From a checkpoint of a small transformer trained on Wikipedia.
Size: 14 layers, width 320, MLP 1280 GELU.
Architecture: LayerNorm before each block, learned positions, no biases in attention or MLP, tied embeddings, normalized queries and keys.
Training: a variant of SOAP for these matrices, 459M tokens, 3504 steps.
Each number is 50 + 12 x the weight over its row's rms, rounded and kept within 0 to 99. Layers, rows and columns count from 0. The size before them is the row's rms in percent of the matrix's.

# up: layer 8 MLP up, 1280x320, rms 0.112, rows 708-789, columns 120-159
# down: layer 8 MLP down (transposed), 1280x320, rms 0.109, rows 708-788, columns 120-159
up708 109:40 51 45 55 33 38 63 56 51 59 22 45 72 36 55 72 45 50 42 55 28 59 36 40 46 50 59 29 41 29 29 81 33 17 52 61 50 50 60 51
down708 083:37 56 53 33 52 46 45 45 49 44 67 50 34 48 39 40 66 53 64 40 53 49 40 56 51 50 42 47 72 76 51 40 61 08 54 45 46 47 57 19
up709 097:57 67 62 69 52 54 34 34 13 71 37 66 44 44 41 61 57 53 55 62 63 53 62 44 11 48 55 41 35 53 57 47 45 40 68 50 47 63 33 58
down709 088:50 46 34 48 50 33 45 54 46 50 36 53 40 62 44 51 44 34 09 72 17 50 53 51 43 52 35 55 47 46 54 35 45 88 48 32 36 64 37 43
up710 101:53 43 44 51 34 64 55 46 60 59 67 45 34 50 31 58 57 49 71 51 75 38 36 48 57 54 54 35 58 67 42 32 58 49 43 49 46 57 31 52
down710 107:26 48 32 61 48 53 40 54 27 44 41 37 57 32 56 66 37 59 63 49 45 59 57 60 57 47 37 41 67 51 36 45 39 54 50 30 63 46 56 53
up711 105:51 39 56 40 45 71 43 57 54 57 55 52 56 70 44 48 37 40 69 45 29 57 42 37 57 51 50 55 49 61 56 53 38 28 49 32 63 55 42 63
down711 111:34 26 55 45 43 52 31 51 53 56 71 61 27 57 53 49 38 30 54 54 32 65 41 47 51 45 39 56 59 27 64 37 52 54 49 67 44 73 45 58
up712 097:37 36 43 73 78 48 53 26 38 60 46 50 63 38 68 56 54 32 48 49 40 41 49 72 66 50 44 41 41 62 46 47 57 37 45 52 50 53 42 45
down712 096:43 33 34 49 46 36 40 62 48 61 36 59 44 28 63 58 61 36 37 60 68 44 43 60 20 46 73 64 50 36 59 31 46 70 54 41 52 52 33 50
up713 098:46 57 51 52 46 28 50 66 49 54 60 49 57 51 57 87 44 50 61 41 46 58 53 38 54 48 20 57 38 60 65 45 33 45 48 47 85 53 58 51
down713 105:41 59 54 23 61 25 68 61 50 48 33 67 55 51 55 46 50 53 43 50 48 60 51 66 75 64 39 47 53 59 36 51 49 53 52 48 79 42 47 47
up714 097:63 52 52 32 50 52 63 44 44 71 59 53 44 47 38 46 41 29 47 27 29 66 54 61 54 49 42 45 64 49 35 44 43 42 53 75 66 52 41 60
down714 098:58 33 45 23 54 50 46 60 33 51 55 36 47 71 49 52 58 57 56 35 64 47 52 48 56 59 50 54 57 30 45 55 63 36 48 72 45 46 65 49
up715 103:51 24 37 45 55 44 52 30 43 55 55 48 42 36 35 61 49 42 53 53 53 38 33 33 42 46 51 57 48 36 53 40 48 54 66 59 50 52 57 66
down715 097:49 71 49 43 58 28 67 66 54 62 17 43 64 38 53 68 65 52 52 66 47 41 50 35 40 52 70 41 76 56 46 54 19 52 58 82 45 56 60 45
up716 094:47 41 52 45 42 45 54 48 69 54 50 52 76 45 58 60 51 40 56 63 62 20 54 35 44 50 58 54 62 42 58 37 55 33 39 41 52 46 29 68
down716 091:66 47 40 68 48 55 53 46 54 41 41 52 43 59 54 72 26 58 61 37 47 58 35 49 52 34 27 47 57 51 46 58 44 31 65 56 50 26 77 45
up717 102:46 68 42 54 63 33 46 13 56 48 63 53 46 68 61 40 31 43 46 52 58 51 21 71 63 63 64 47 68 53 29 60 42 65 70 66 58 76 58 58
down717 100:61 61 48 59 46 52 41 43 42 48 43 53 41 72 46 44 39 63 56 41 55 30 47 55 56 53 49 46 58 65 49 55 42 49 36 52 72 62 52 50
up718 105:49 37 53 72 48 51 60 42 39 49 60 47 51 42 19 55 43 67 45 61 42 29 19 53 71 40 64 63 32 49 49 51 51 58 63 29 70 31 54 55
down718 101:39 37 50 46 51 54 78 56 40 52 39 46 22 58 22 34 71 67 44 68 54 79 49 41 66 53 49 48 56 63 37 47 63 59 45 76 55 60 47 39
up719 099:38 39 51 55 51 44 46 48 51 47 48 53 69 51 55 49 51 53 51 58 39 26 54 56 65 46 54 47 64 49 59 33 40 55 49 48 49 41 26 28
down719 092:64 64 31 57 50 35 59 34 45 42 34 54 54 75 51 45 55 51 70 34 53 63 49 55 31 70 49 61 46 64 50 53 61 54 43 45 61 52 46 42
up720 104:52 39 39 69 58 48 37 35 64 67 26 33 48 49 34 74 33 60 50 54 57 73 54 31 38 29 40 45 31 63 67 57 47 53 48 51 45 53 33 71
down720 107:46 30 32 36 77 39 48 48 61 51 36 73 76 32 45 71 46 53 70 45 37 51 30 68 57 42 55 53 65 64 34 45 51 81 36 51 65 44 39 35
up721 106:43 40 57 70 50 59 35 48 36 43 52 60 44 38 32 59 72 41 34 59 70 75 47 62 28 54 18 46 31 35 42 34 50 55 53 20 53 34 55 40
down721 098:51 56 49 41 56 38 46 52 38 53 59 39 59 60 64 27 39 62 63 43 50 40 67 52 58 49 66 49 51 55 30 45 62 30 55 84 70 48 50 46
up722 109:32 66 45 46 65 71 36 63 49 46 49 66 70 36 66 63 38 49 58 59 44 42 76 42 48 58 44 53 67 58 51 67 50 58 64 56 58 59 57 62
down722 104:35 43 53 37 52 32 61 76 39 52 36 62 57 40 66 49 68 50 47 41 55 47 52 38 52 49 48 19 52 56 38 52 48 64 47 57 47 55 37 57
up723 095:27 65 43 49 34 60 46 53 67 62 56 32 45 43 57 53 54 61 61 48 60 56 37 38 65 48 47 39 34 47 45 53 42 61 54 64 40 76 68 52
down723 094:51 28 56 43 31 70 52 40 41 46 49 47 56 42 55 61 35 44 45 43 34 44 65 73 49 44 52 39 46 69 49 52 37 61 44 54 39 73 47 69
up724 104:49 36 44 52 47 62 44 64 49 48 55 58 41 62 43 54 51 57 50 34 47 45 57 50 24 48 46 48 39 54 28 45 53 49 56 29 54 47 47 73
down724 100:53 51 28 63 62 43 45 38 66 57 45 52 43 32 63 66 39 46 49 67 50 23 64 47 40 41 37 49 37 32 39 54 62 54 63 37 75 41 41 45
up725 095:60 55 37 82 58 35 61 61 49 62 44 57 41 62 50 39 67 33 80 56 30 57 40 28 29 57 37 35 44 71 54 41 65 41 61 37 28 44 50 65
down725 094:47 36 79 54 51 56 54 57 71 51 39 44 61 49 56 30 44 53 32 36 54 49 51 61 64 37 52 43 59 38 66 40 57 41 46 20 61 52 53 38
up726 101:43 32 51 66 57 44 62 56 62 61 78 45 34 56 29 43 54 55 55 60 28 60 35 44 53 30 40 47 56 64 46 45 45 70 46 49 38 52 50 56
down726 099:54 52 32 75 53 56 45 48 56 40 23 50 58 41 62 55 67 65 44 57 48 44 63 65 65 40 63 64 20 57 54 45 44 78 55 52 50 53 64 26
up727 106:46 42 37 54 56 58 29 53 28 46 57 28 18 51 45 44 40 44 39 47 51 47 47 44 62 30 25 52 51 54 57 51 50 58 60 40 54 62 57 44
down727 101:41 35 39 40 62 44 52 66 36 38 43 49 23 52 43 55 39 63 42 59 31 70 46 44 45 30 32 67 52 47 57 64 54 65 60 46 66 73 54 57
up728 105:34 61 42 71 41 60 63 59 47 56 20 44 52 52 52 50 44 65 47 62 46 40 44 34 43 55 62 51 47 83 59 54 34 43 55 64 67 43 57 48
down728 101:60 44 55 67 58 61 73 38 33 49 53 36 51 50 44 46 61 32 52 52 44 50 44 44 45 52 37 47 53 48 45 62 54 34 72 38 55 42 58 48
up729 096:57 49 50 44 47 39 35 33 58 53 58 42 32 50 53 56 37 54 46 45 32 64 73 32 43 53 51 53 54 45 39 51 64 44 42 69 48 53 65 37
down729 093:63 59 35 53 60 20 57 62 39 36 43 56 39 28 63 46 41 77 53 70 48 51 43 42 39 70 38 54 61 55 30 62 29 35 36 32 69 34 62 54
up730 096:10 57 63 65 43 55 38 58 40 30 56 59 40 35 56 56 68 44 30 34 61 43 48 49 69 31 42 42 67 34 46 64 53 49 53 67 55 69 47 36
down730 101:57 55 70 43 49 52 68 63 46 38 56 52 34 39 41 39 70 33 45 55 53 54 45 45 44 39 59 60 52 68 45 59 53 56 55 56 65 39 59 71
up731 096:40 54 38 53 67 69 79 39 67 35 56 53 51 53 51 33 54 76 61 49 43 45 74 55 47 41 56 25 63 20 73 62 52 53 36 40 50 32 44 36
down731 097:40 41 60 80 44 49 45 37 74 62 54 56 73 68 43 47 60 55 42 49 71 63 45 43 62 55 73 63 54 40 53 21 61 57 55 43 70 48 49 41
up732 096:68 48 46 39 55 59 30 65 39 56 49 41 62 37 58 67 40 55 76 44 52 31 70 45 47 54 50 43 57 42 55 71 66 39 67 63 48 52 48 28
down732 093:61 36 27 61 65 38 43 49 56 67 58 47 54 50 49 44 44 61 46 39 44 56 39 51 41 66 48 37 48 41 37 38 34 62 45 25 52 55 49 53
up733 090:42 40 69 52 39 55 42 52 48 34 67 48 54 37 55 40 40 55 59 60 53 45 41 43 54 45 58 44 44 33 42 49 47 53 40 80 39 53 58 34
down733 092:68 30 44 39 65 52 38 46 44 55 48 43 57 55 50 46 70 45 37 65 59 36 49 54 36 64 71 45 41 41 58 36 52 62 56 36 71 52 44 39
up734 101:47 41 56 61 50 77 62 58 66 54 54 42 47 38 44 58 61 44 61 51 62 52 44 43 34 29 44 51 29 26 63 66 72 43 58 56 38 58 46 43
down734 097:63 57 43 60 47 64 45 42 43 54 38 64 79 74 40 47 53 43 48 69 35 67 43 54 72 33 29 39 45 52 70 50 44 48 56 27 55 43 55 35
up735 096:51 23 63 40 25 49 48 27 43 61 39 55 39 51 25 47 54 52 66 50 51 55 60 50 47 37 55 33 72 62 23 48 62 54 48 26 62 62 38 49
down735 109:38 29 48 37 18 67 36 45 49 37 42 53 54 66 39 59 51 34 66 59 55 57 67 58 45 43 55 58 53 45 48 53 47 59 37 47 45 41 88 56
up736 102:65 34 55 65 58 56 64 40 54 69 56 37 36 37 55 59 30 42 51 49 53 53 54 48 44 50 57 45 26 52 57 31 35 42 55 75 40 55 59 37
down736 097:44 70 54 39 29 47 26 52 44 43 32 36 44 54 53 46 27 63 45 48 29 60 40 51 65 47 41 41 51 31 47 57 28 38 55 34 50 62 49 46
up737 096:51 45 50 45 39 62 61 53 85 39 25 71 46 49 56 48 52 27 53 68 49 66 20 60 32 31 47 53 50 54 36 57 56 62 36 34 37 58 66 25
down737 102:61 58 47 48 68 38 61 54 60 60 53 24 55 53 41 43 34 63 46 61 37 46 59 34 34 49 59 51 65 35 33 49 43 80 32 43 57 40 55 37
up738 098:26 42 44 52 47 34 46 47 42 53 74 44 44 28 81 60 41 50 25 40 40 37 31 37 39 49 53 45 39 56 61 50 42 51 65 56 51 38 46 45
down738 106:30 46 42 50 55 56 50 50 63 49 29 45 47 32 30 71 50 58 63 72 54 73 43 58 64 47 47 65 37 44 44 64 38 42 30 64 60 35 52 49
up739 098:44 48 51 46 45 62 44 39 44 52 45 36 45 47 46 66 42 27 37 43 52 64 54 69 51 48 76 42 51 57 42 31 52 58 34 38 61 33 59 40
down739 098:56 47 28 66 48 69 62 46 43 38 27 56 51 46 65 39 47 48 56 51 43 53 48 34 68 45 61 46 53 56 57 39 43 51 53 60 49 53 77 53
up740 098:65 64 39 44 58 51 61 43 36 68 57 60 45 49 52 41 56 44 42 42 37 44 60 41 49 26 53 45 41 45 36 59 61 50 62 68 52 48 53 56
down740 098:61 45 30 60 65 57 56 55 40 54 63 56 52 29 68 72 40 49 44 47 40 53 32 24 59 55 63 26 57 40 41 43 72 57 49 46 39 71 52 61
up741 100:54 55 32 60 49 64 37 66 58 57 66 31 50 37 76 48 44 59 50 59 32 31 50 79 55 34 36 47 58 73 55 49 26 43 46 47 43 33 35 24
down741 100:69 64 53 34 45 63 51 50 46 47 39 55 53 43 51 52 47 44 43 48 79 60 34 71 60 47 46 49 53 49 50 60 59 29 52 37 35 84 63 53
up742 101:42 31 48 39 53 52 48 77 59 38 71 41 40 34 46 47 42 46 48 31 43 64 47 45 54 45 50 43 57 69 42 51 49 50 80 67 65 38 57 51
down742 110:40 54 38 50 49 55 43 26 61 45 33 44 46 54 47 35 38 58 57 68 42 70 40 63 51 45 50 55 61 42 45 62 22 25 71 50 66 55 60 55
up743 098:45 43 53 34 59 71 26 43 51 55 59 44 52 38 69 63 58 66 24 39 54 47 35 26 55 51 52 33 38 60 46 41 33 49 70 63 55 43 56 63
down743 099:58 47 49 62 24 29 59 44 30 38 50 47 46 33 39 75 43 54 70 49 41 54 44 57 34 53 39 49 54 58 51 41 30 73 67 43 51 56 36 43
up744 094:53 52 43 48 61 50 38 46 41 56 53 50 66 31 49 45 47 68 50 62 52 61 61 39 64 55 43 51 35 73 51 50 50 59 53 39 68 42 61 39
down744 094:55 49 80 50 67 58 42 56 62 45 48 43 42 48 59 64 43 50 24 59 43 52 61 52 51 57 52 34 39 40 23 46 50 20 51 43 33 88 50 46
up745 102:59 63 66 51 55 60 60 54 50 42 64 50 70 51 58 32 43 63 31 40 51 62 49 73 45 68 47 52 41 40 34 50 34 48 51 69 58 40 31 31
down745 101:51 56 50 46 32 81 45 58 31 46 39 62 63 49 42 33 42 83 49 42 27 63 50 56 48 50 37 56 40 53 31 39 42 54 60 52 41 54 33 49
up746 105:32 36 54 51 47 51 56 63 40 46 58 49 40 52 61 38 33 71 64 41 62 53 55 45 69 64 42 54 28 52 68 55 41 50 68 59 52 63 49 58
down746 101:46 58 46 61 60 50 47 53 43 53 62 31 49 43 58 52 58 58 59 35 68 36 80 46 50 58 42 58 39 55 39 50 50 54 30 65 52 52 40 69
up747 095:27 54 43 63 42 53 54 48 54 52 45 35 52 41 65 41 53 65 71 40 12 48 55 70 55 40 44 45 60 58 56 57 47 64 63 71 45 25 57 43
down747 091:49 51 61 68 39 50 33 54 23 57 38 59 57 79 48 54 66 47 46 54 48 44 27 57 51 36 47 29 52 67 32 47 43 47 52 63 72 42 49 49
up748 098:75 56 42 55 53 58 40 77 49 48 53 46 43 41 64 41 66 45 59 40 46 42 41 61 51 38 44 59 71 58 25 41 58 65 54 64 61 47 43 30
down748 105:64 50 52 49 68 42 59 40 64 64 23 50 51 57 50 46 41 32 44 72 57 40 69 64 33 54 41 57 37 60 38 55 54 52 54 43 37 61 39 27
up749 103:42 49 39 47 38 51 37 53 68 58 28 49 61 50 81 36 37 40 62 60 41 36 63 27 43 34 59 37 56 53 64 39 46 57 52 25 56 53 51 54
down749 101:52 46 70 36 63 53 42 51 52 42 46 52 48 44 44 48 62 46 51 42 52 60 25 32 52 48 53 53 48 49 36 48 46 63 47 27 45 55 50 53
up750 099:36 45 35 34 48 61 82 46 60 45 46 52 36 42 37 52 26 42 39 55 63 68 47 27 39 49 58 38 17 46 40 75 42 54 58 44 41 46 86 41
down750 100:40 49 50 51 52 64 47 50 50 51 56 77 40 48 42 45 40 51 47 42 49 49 48 50 41 58 67 51 50 24 62 47 31 43 49 47 40 39 61 45
up751 096:58 58 56 51 66 71 52 40 42 51 64 53 37 38 43 47 50 39 63 44 67 63 48 27 63 36 54 49 46 66 75 50 46 59 32 35 44 57 56 63
down751 090:55 49 55 65 51 26 67 43 46 44 47 50 56 79 63 31 36 28 60 40 30 63 48 54 29 45 48 70 38 64 24 53 75 23 55 49 40 30 36 23
up752 094:30 37 47 32 60 38 58 53 60 62 54 74 68 39 57 40 46 61 25 58 46 67 58 75 39 61 44 78 33 52 36 67 70 61 35 39 42 43 48 69
down752 101:50 34 50 54 47 46 61 60 70 65 59 34 58 54 41 69 40 47 67 88 28 43 49 60 58 56 50 40 48 43 54 37 41 23 47 60 59 58 45 19
up753 103:38 66 54 49 37 62 63 38 47 36 77 59 30 47 74 47 47 69 61 53 45 40 34 39 56 50 46 65 63 31 40 62 61 50 65 35 36 42 60 55
down753 102:27 13 51 51 43 57 68 51 52 27 55 30 71 44 47 53 49 37 45 39 49 48 39 69 55 55 38 51 50 65 51 38 42 41 62 58 54 32 40 47
up754 101:62 58 66 49 37 69 55 42 67 62 58 74 59 58 40 52 78 46 66 39 52 57 21 41 55 48 40 58 50 66 58 41 51 37 48 47 51 33 64 60
down754 102:54 38 56 69 50 51 44 44 53 25 27 57 52 67 29 47 63 45 59 63 61 48 55 43 54 45 59 61 71 46 43 39 64 30 58 75 39 52 40 45
up755 100:51 42 74 50 46 53 41 51 48 69 60 54 29 35 39 37 36 67 48 28 48 44 41 44 40 52 53 51 35 45 61 72 60 48 41 41 51 54 53 41
down755 091:35 45 44 52 48 60 66 52 41 42 52 56 68 67 46 39 55 59 55 52 49 61 41 58 67 42 49 66 45 40 69 57 57 66 27 60 49 76 50 62
up756 108:58 40 28 49 58 62 48 62 59 34 35 75 46 45 30 62 53 62 62 75 62 51 46 45 63 61 41 57 55 38 41 78 51 50 44 42 49 15 43 46
down756 103:47 57 45 57 41 52 58 43 59 50 52 34 61 39 53 43 51 46 33 43 52 64 51 42 42 38 57 31 32 59 69 44 52 67 56 57 56 51 42 57
up757 097:55 51 55 50 30 27 70 57 56 50 45 45 49 50 61 42 73 34 62 51 51 30 43 61 41 36 67 49 44 30 59 36 69 68 42 52 54 49 31 50
down757 094:60 38 32 41 56 60 43 34 40 48 55 35 49 59 40 50 49 23 44 43 67 60 57 37 44 44 64 50 46 66 59 50 35 69 33 71 57 61 57 43
up758 096:54 41 47 39 29 49 52 55 52 48 53 54 35 49 94 40 58 54 66 46 35 46 46 33 41 38 51 66 53 40 47 75 46 62 47 79 48 41 55 56
down758 094:54 38 55 55 56 76 47 55 64 42 58 38 46 62 48 45 52 61 34 43 55 52 37 36 49 39 47 54 64 41 49 64 43 62 29 32 58 50 68 31
up759 103:56 37 40 70 40 74 51 35 55 47 39 33 48 27 47 33 36 39 36 77 55 62 41 66 77 47 25 43 35 47 67 33 52 55 51 61 38 48 56 48
down759 111:57 47 30 54 52 60 45 41 49 72 40 47 43 78 46 58 55 49 51 42 74 25 54 60 54 32 78 60 46 47 41 27 48 43 47 43 35 41 44 52
up760 100:56 42 53 52 35 47 17 52 57 69 47 38 30 48 62 48 47 33 46 64 33 55 45 53 44 63 62 48 52 56 47 50 31 50 50 64 53 52 48 64
down760 098:67 44 53 52 69 49 40 45 69 38 45 51 58 35 31 40 66 78 38 61 52 40 70 44 61 28 64 21 59 43 36 33 52 59 41 55 56 53 54 37
up761 101:35 50 63 63 42 51 42 43 56 47 38 68 39 45 52 62 57 49 53 54 49 25 62 49 61 24 50 52 45 54 47 42 48 62 28 41 45 54 39 30
down761 098:42 51 60 66 49 68 78 66 42 46 45 65 68 53 55 12 38 58 45 27 56 56 53 52 41 27 45 58 49 60 81 42 38 86 56 32 69 63 44 55
up762 099:62 56 41 51 15 36 39 47 63 57 25 56 42 40 51 71 50 37 71 61 46 50 34 44 51 29 63 80 43 71 42 82 43 39 71 35 65 44 43 38
down762 098:40 34 78 45 44 64 51 65 37 31 66 39 37 74 52 35 37 65 35 46 70 50 47 34 63 46 63 64 50 24 43 40 53 15 31 48 55 56 64 65
up763 101:50 49 44 41 50 50 58 54 38 62 30 49 38 50 51 65 66 54 47 55 53 41 38 43 49 32 48 55 28 66 41 42 56 63 47 41 47 34 42 40
down763 110:69 53 44 51 43 54 54 35 42 46 61 48 63 47 68 48 38 69 28 36 54 26 70 28 46 46 46 47 61 60 55 61 69 51 50 32 53 45 54 47
up764 097:55 48 47 36 44 35 68 44 41 55 51 53 50 56 37 46 57 87 53 61 47 61 59 71 59 39 65 44 42 38 49 60 61 35 29 48 41 39 40 80
down764 100:80 62 45 41 60 67 48 39 44 52 56 48 46 71 39 30 53 55 36 51 29 47 52 70 67 52 43 45 58 48 37 64 45 61 62 54 61 46 43 51
up765 103:48 57 56 49 58 49 54 33 45 55 57 51 50 50 35 53 52 56 56 77 41 56 43 51 42 44 19 43 51 47 67 56 42 58 32 70 45 50 55 46
down765 099:35 51 49 62 62 34 37 43 35 47 46 53 54 51 31 86 42 54 53 68 44 51 72 36 74 43 42 65 55 59 46 39 50 38 40 32 67 41 65 47
up766 096:49 54 49 52 50 43 37 47 30 63 42 46 73 57 53 51 65 25 32 37 52 83 37 37 58 55 35 44 28 59 62 50 51 46 58 53 57 64 45 50
down766 101:57 79 50 51 40 37 72 55 53 49 34 57 47 43 58 57 69 59 40 35 43 56 45 44 27 50 51 44 44 57 58 67 69 73 45 58 63 44 62 41
up767 098:53 53 49 36 64 63 40 43 52 54 87 66 47 48 50 30 71 62 35 70 52 62 65 47 46 35 55 51 47 62 67 61 66 62 43 51 42 38 44 71
down767 110:44 55 37 60 30 37 47 75 39 37 48 31 66 36 35 61 31 49 54 53 36 33 40 65 73 62 31 62 40 48 56 67 67 67 43 38 74 45 57 57
up768 107:41 56 36 47 60 70 56 42 57 55 37 36 48 73 36 60 36 30 52 44 49 75 57 45 50 64 44 58 41 49 40 41 80 49 66 54 55 46 60 65
down768 099:59 57 52 55 35 61 51 54 59 65 65 25 62 67 49 65 50 43 54 49 71 50 71 35 41 46 51 53 42 64 45 55 70 63 68 49 35 35 45 38
up769 106:57 48 66 55 42 50 48 14 30 68 56 60 70 55 46 50 60 43 54 55 43 73 33 38 51 53 49 65 37 50 50 61 45 59 51 45 72 51 51 59
down769 097:39 58 41 45 63 41 46 45 50 28 52 61 34 65 64 43 51 54 42 19 53 43 35 67 42 47 53 18 59 43 67 31 33 40 36 48 50 58 66 33
up770 091:61 50 48 43 33 47 57 61 57 71 42 41 44 37 39 58 08 57 63 41 53 47 40 62 38 29 54 52 44 44 36 38 42 45 62 49 41 54 76 48
down770 094:34 51 66 58 65 36 53 50 45 35 38 54 35 78 50 38 71 51 50 43 53 52 34 50 46 68 34 46 30 77 31 56 50 51 50 36 44 44 31 74
up771 110:49 54 62 44 60 49 42 52 48 44 75 32 47 55 39 51 61 41 57 43 54 49 55 19 75 57 63 55 36 47 35 56 55 62 47 56 59 54 54 64
down771 113:47 75 61 35 51 48 43 58 56 41 31 37 74 23 34 48 67 50 59 57 60 47 39 62 74 48 64 55 34 50 43 59 40 73 34 41 44 46 68 72
up772 102:62 43 25 57 47 19 48 58 54 46 25 50 43 59 72 75 60 62 50 74 51 59 52 31 53 59 51 50 35 47 60 78 44 66 18 36 64 56 52 33
down772 105:51 49 29 29 46 59 62 49 49 47 42 56 29 25 66 10 63 49 41 55 37 42 53 48 54 26 57 64 56 45 41 40 47 87 41 56 49 53 41 36
up773 095:57 44 44 49 56 49 58 52 61 55 35 59 60 54 45 64 50 57 50 54 64 26 50 50 65 43 63 48 43 54 37 58 42 40 65 63 31 51 55 55
down773 092:33 44 81 60 46 42 37 61 47 72 41 35 49 43 28 48 28 50 62 57 51 44 44 67 39 41 52 53 49 38 80 57 30 60 50 46 52 50 38 35
up774 101:40 31 47 71 27 40 69 49 52 36 53 46 45 54 73 51 42 57 59 52 38 58 49 64 42 50 45 64 40 48 48 51 41 56 55 52 63 51 65 16
down774 102:63 63 74 36 70 46 54 53 42 33 47 53 58 33 55 59 63 44 41 64 38 55 49 56 52 56 56 49 69 55 72 39 58 36 64 54 45 43 38 40
up775 097:47 47 32 65 60 57 56 60 53 44 66 63 53 73 41 44 51 47 90 54 51 68 42 46 63 69 49 35 46 52 51 43 37 26 57 69 45 64 45 43
down775 104:62 38 63 43 68 42 59 76 63 63 60 50 37 68 44 55 51 54 51 45 55 55 53 56 46 60 60 32 55 60 52 36 57 41 76 48 50 65 32 46
up776 092:42 64 50 27 52 60 41 42 61 54 67 39 55 84 47 50 37 46 60 47 67 54 56 46 60 35 45 56 43 53 48 70 56 53 48 60 75 80 60 31
down776 089:46 33 55 42 56 51 63 46 44 39 22 26 45 40 47 35 44 52 45 51 50 49 48 47 45 52 50 38 66 40 31 52 39 44 57 66 31 49 41 62
up777 096:51 45 49 39 60 54 70 58 64 59 64 36 47 64 57 58 49 50 44 60 55 52 47 41 47 71 30 54 55 50 60 39 56 28 58 47 34 37 64 57
down777 096:65 41 62 45 55 46 44 62 54 41 30 50 47 63 54 28 43 56 64 53 21 46 44 47 41 48 54 55 49 66 54 37 57 48 31 48 62 57 62 38
up778 102:67 35 47 50 49 45 44 58 41 62 63 48 30 50 64 47 54 57 69 42 48 42 45 54 47 65 42 59 64 59 42 62 35 40 53 51 54 50 67 58
down778 095:44 57 65 53 62 38 30 38 36 59 48 48 56 54 45 42 62 40 46 49 59 38 52 52 61 47 58 39 66 40 50 34 37 31 65 48 68 36 62 41
up779 099:22 50 60 45 29 56 52 59 53 43 46 46 44 62 33 47 23 52 48 25 48 34 40 58 64 58 41 53 37 47 58 59 27 49 40 47 64 57 88 40
down779 103:57 55 44 43 22 57 45 48 29 32 68 41 19 33 60 51 43 53 38 66 56 42 33 50 49 62 84 46 44 27 40 71 70 52 77 23 32 47 44 46
up780 092:50 61 52 55 53 67 56 49 55 43 61 41 38 34 59 50 76 64 65 42 53 74 56 59 49 38 46 39 63 51 33 73 53 49 67 44 55 45 48 49
down780 096:50 44 48 69 47 71 48 55 55 58 50 42 48 45 68 45 57 31 68 57 27 41 35 59 50 26 35 44 55 59 58 55 50 46 76 63 53 44 44 40
up781 094:56 44 47 45 43 62 34 60 37 35 54 45 54 57 39 61 68 37 44 56 63 72 52 16 69 66 62 51 47 51 50 54 46 59 42 45 46 53 59 60
down781 098:45 52 51 59 60 51 44 45 44 44 59 48 51 49 38 60 53 55 46 66 52 39 53 57 62 30 38 49 59 49 45 46 47 56 66 52 73 30 37 45
up782 089:48 65 55 49 58 46 40 59 30 56 49 59 62 32 36 47 44 58 61 53 46 56 41 49 62 42 54 63 57 68 70 59 54 13 57 36 39 42 62 60
down782 095:59 63 50 41 38 80 46 50 50 57 55 35 65 40 51 59 53 49 53 32 51 65 60 62 42 59 42 50 50 61 67 51 46 46 43 60 63 47 41 60
up783 092:74 59 62 54 38 43 60 48 60 65 41 40 54 37 63 62 57 56 46 44 58 49 54 63 45 50 66 48 33 46 23 63 41 41 55 41 52 43 60 28
down783 090:38 51 40 59 56 82 54 67 12 64 29 42 41 62 34 51 61 54 64 54 41 42 69 48 34 52 69 26 28 45 74 55 47 42 34 47 67 66 51 63
up784 099:34 22 64 26 51 50 46 53 41 44 80 42 39 51 26 50 43 49 58 51 56 55 51 61 45 66 48 49 60 27 63 55 63 55 54 37 29 50 40 59
down784 102:53 53 68 44 73 48 48 56 60 52 67 59 63 60 61 47 38 69 43 48 47 50 54 56 26 71 44 67 69 56 55 63 44 36 49 35 59 56 41 52
up785 110:51 46 55 34 45 51 57 34 68 47 41 40 30 44 35 33 50 42 69 38 42 50 38 51 37 33 34 51 61 64 49 68 63 52 39 43 44 42 49 42
down785 105:43 76 42 57 55 72 26 22 58 55 40 56 65 59 47 19 59 39 47 40 53 49 37 57 47 32 59 65 41 51 51 49 56 41 70 34 63 54 29 51
up786 097:53 64 33 56 52 55 67 44 52 53 47 49 67 40 42 44 77 35 55 52 47 51 40 56 44 41 71 38 63 48 27 36 58 55 64 54 39 39 33 43
down786 090:43 50 46 45 44 46 50 47 77 56 59 38 52 60 42 38 53 66 73 48 70 39 38 33 56 67 46 84 50 57 45 46 52 69 65 50 57 51 46 49
up787 090:38 44 42 56 26 35 58 49 46 57 46 76 55 69 58 50 56 52 41 53 41 52 54 39 31 36 54 49 32 46 41 36 59 33 58 36 56 42 26 57
down787 089:52 54 60 45 62 53 58 52 46 71 51 29 46 68 59 32 50 51 38 25 62 36 68 42 59 76 40 50 62 35 51 47 24 42 51 55 26 52 79 57
up788 106:66 60 61 34 40 59 59 52 65 62 62 51 60 48 34 74 42 50 52 46 44 73 43 57 60 42 47 69 63 75 58 39 55 58 70 66 50 30 37 33
down788 094:51 47 37 54 40 60 28 42 36 58 40 57 45 44 45 34 40 25 58 43 62 31 68 45 62 39 76 56 55 52 60 52 63 48 70 63 51 41 46 72
up789 100:48 48 31 66 47 51 42 55 55 37 50 33 38 57 49 49 30 48 60 46 29 22 40 46 54 43 50 52 78 51 62 67 72 52 52 37 49 60 49 56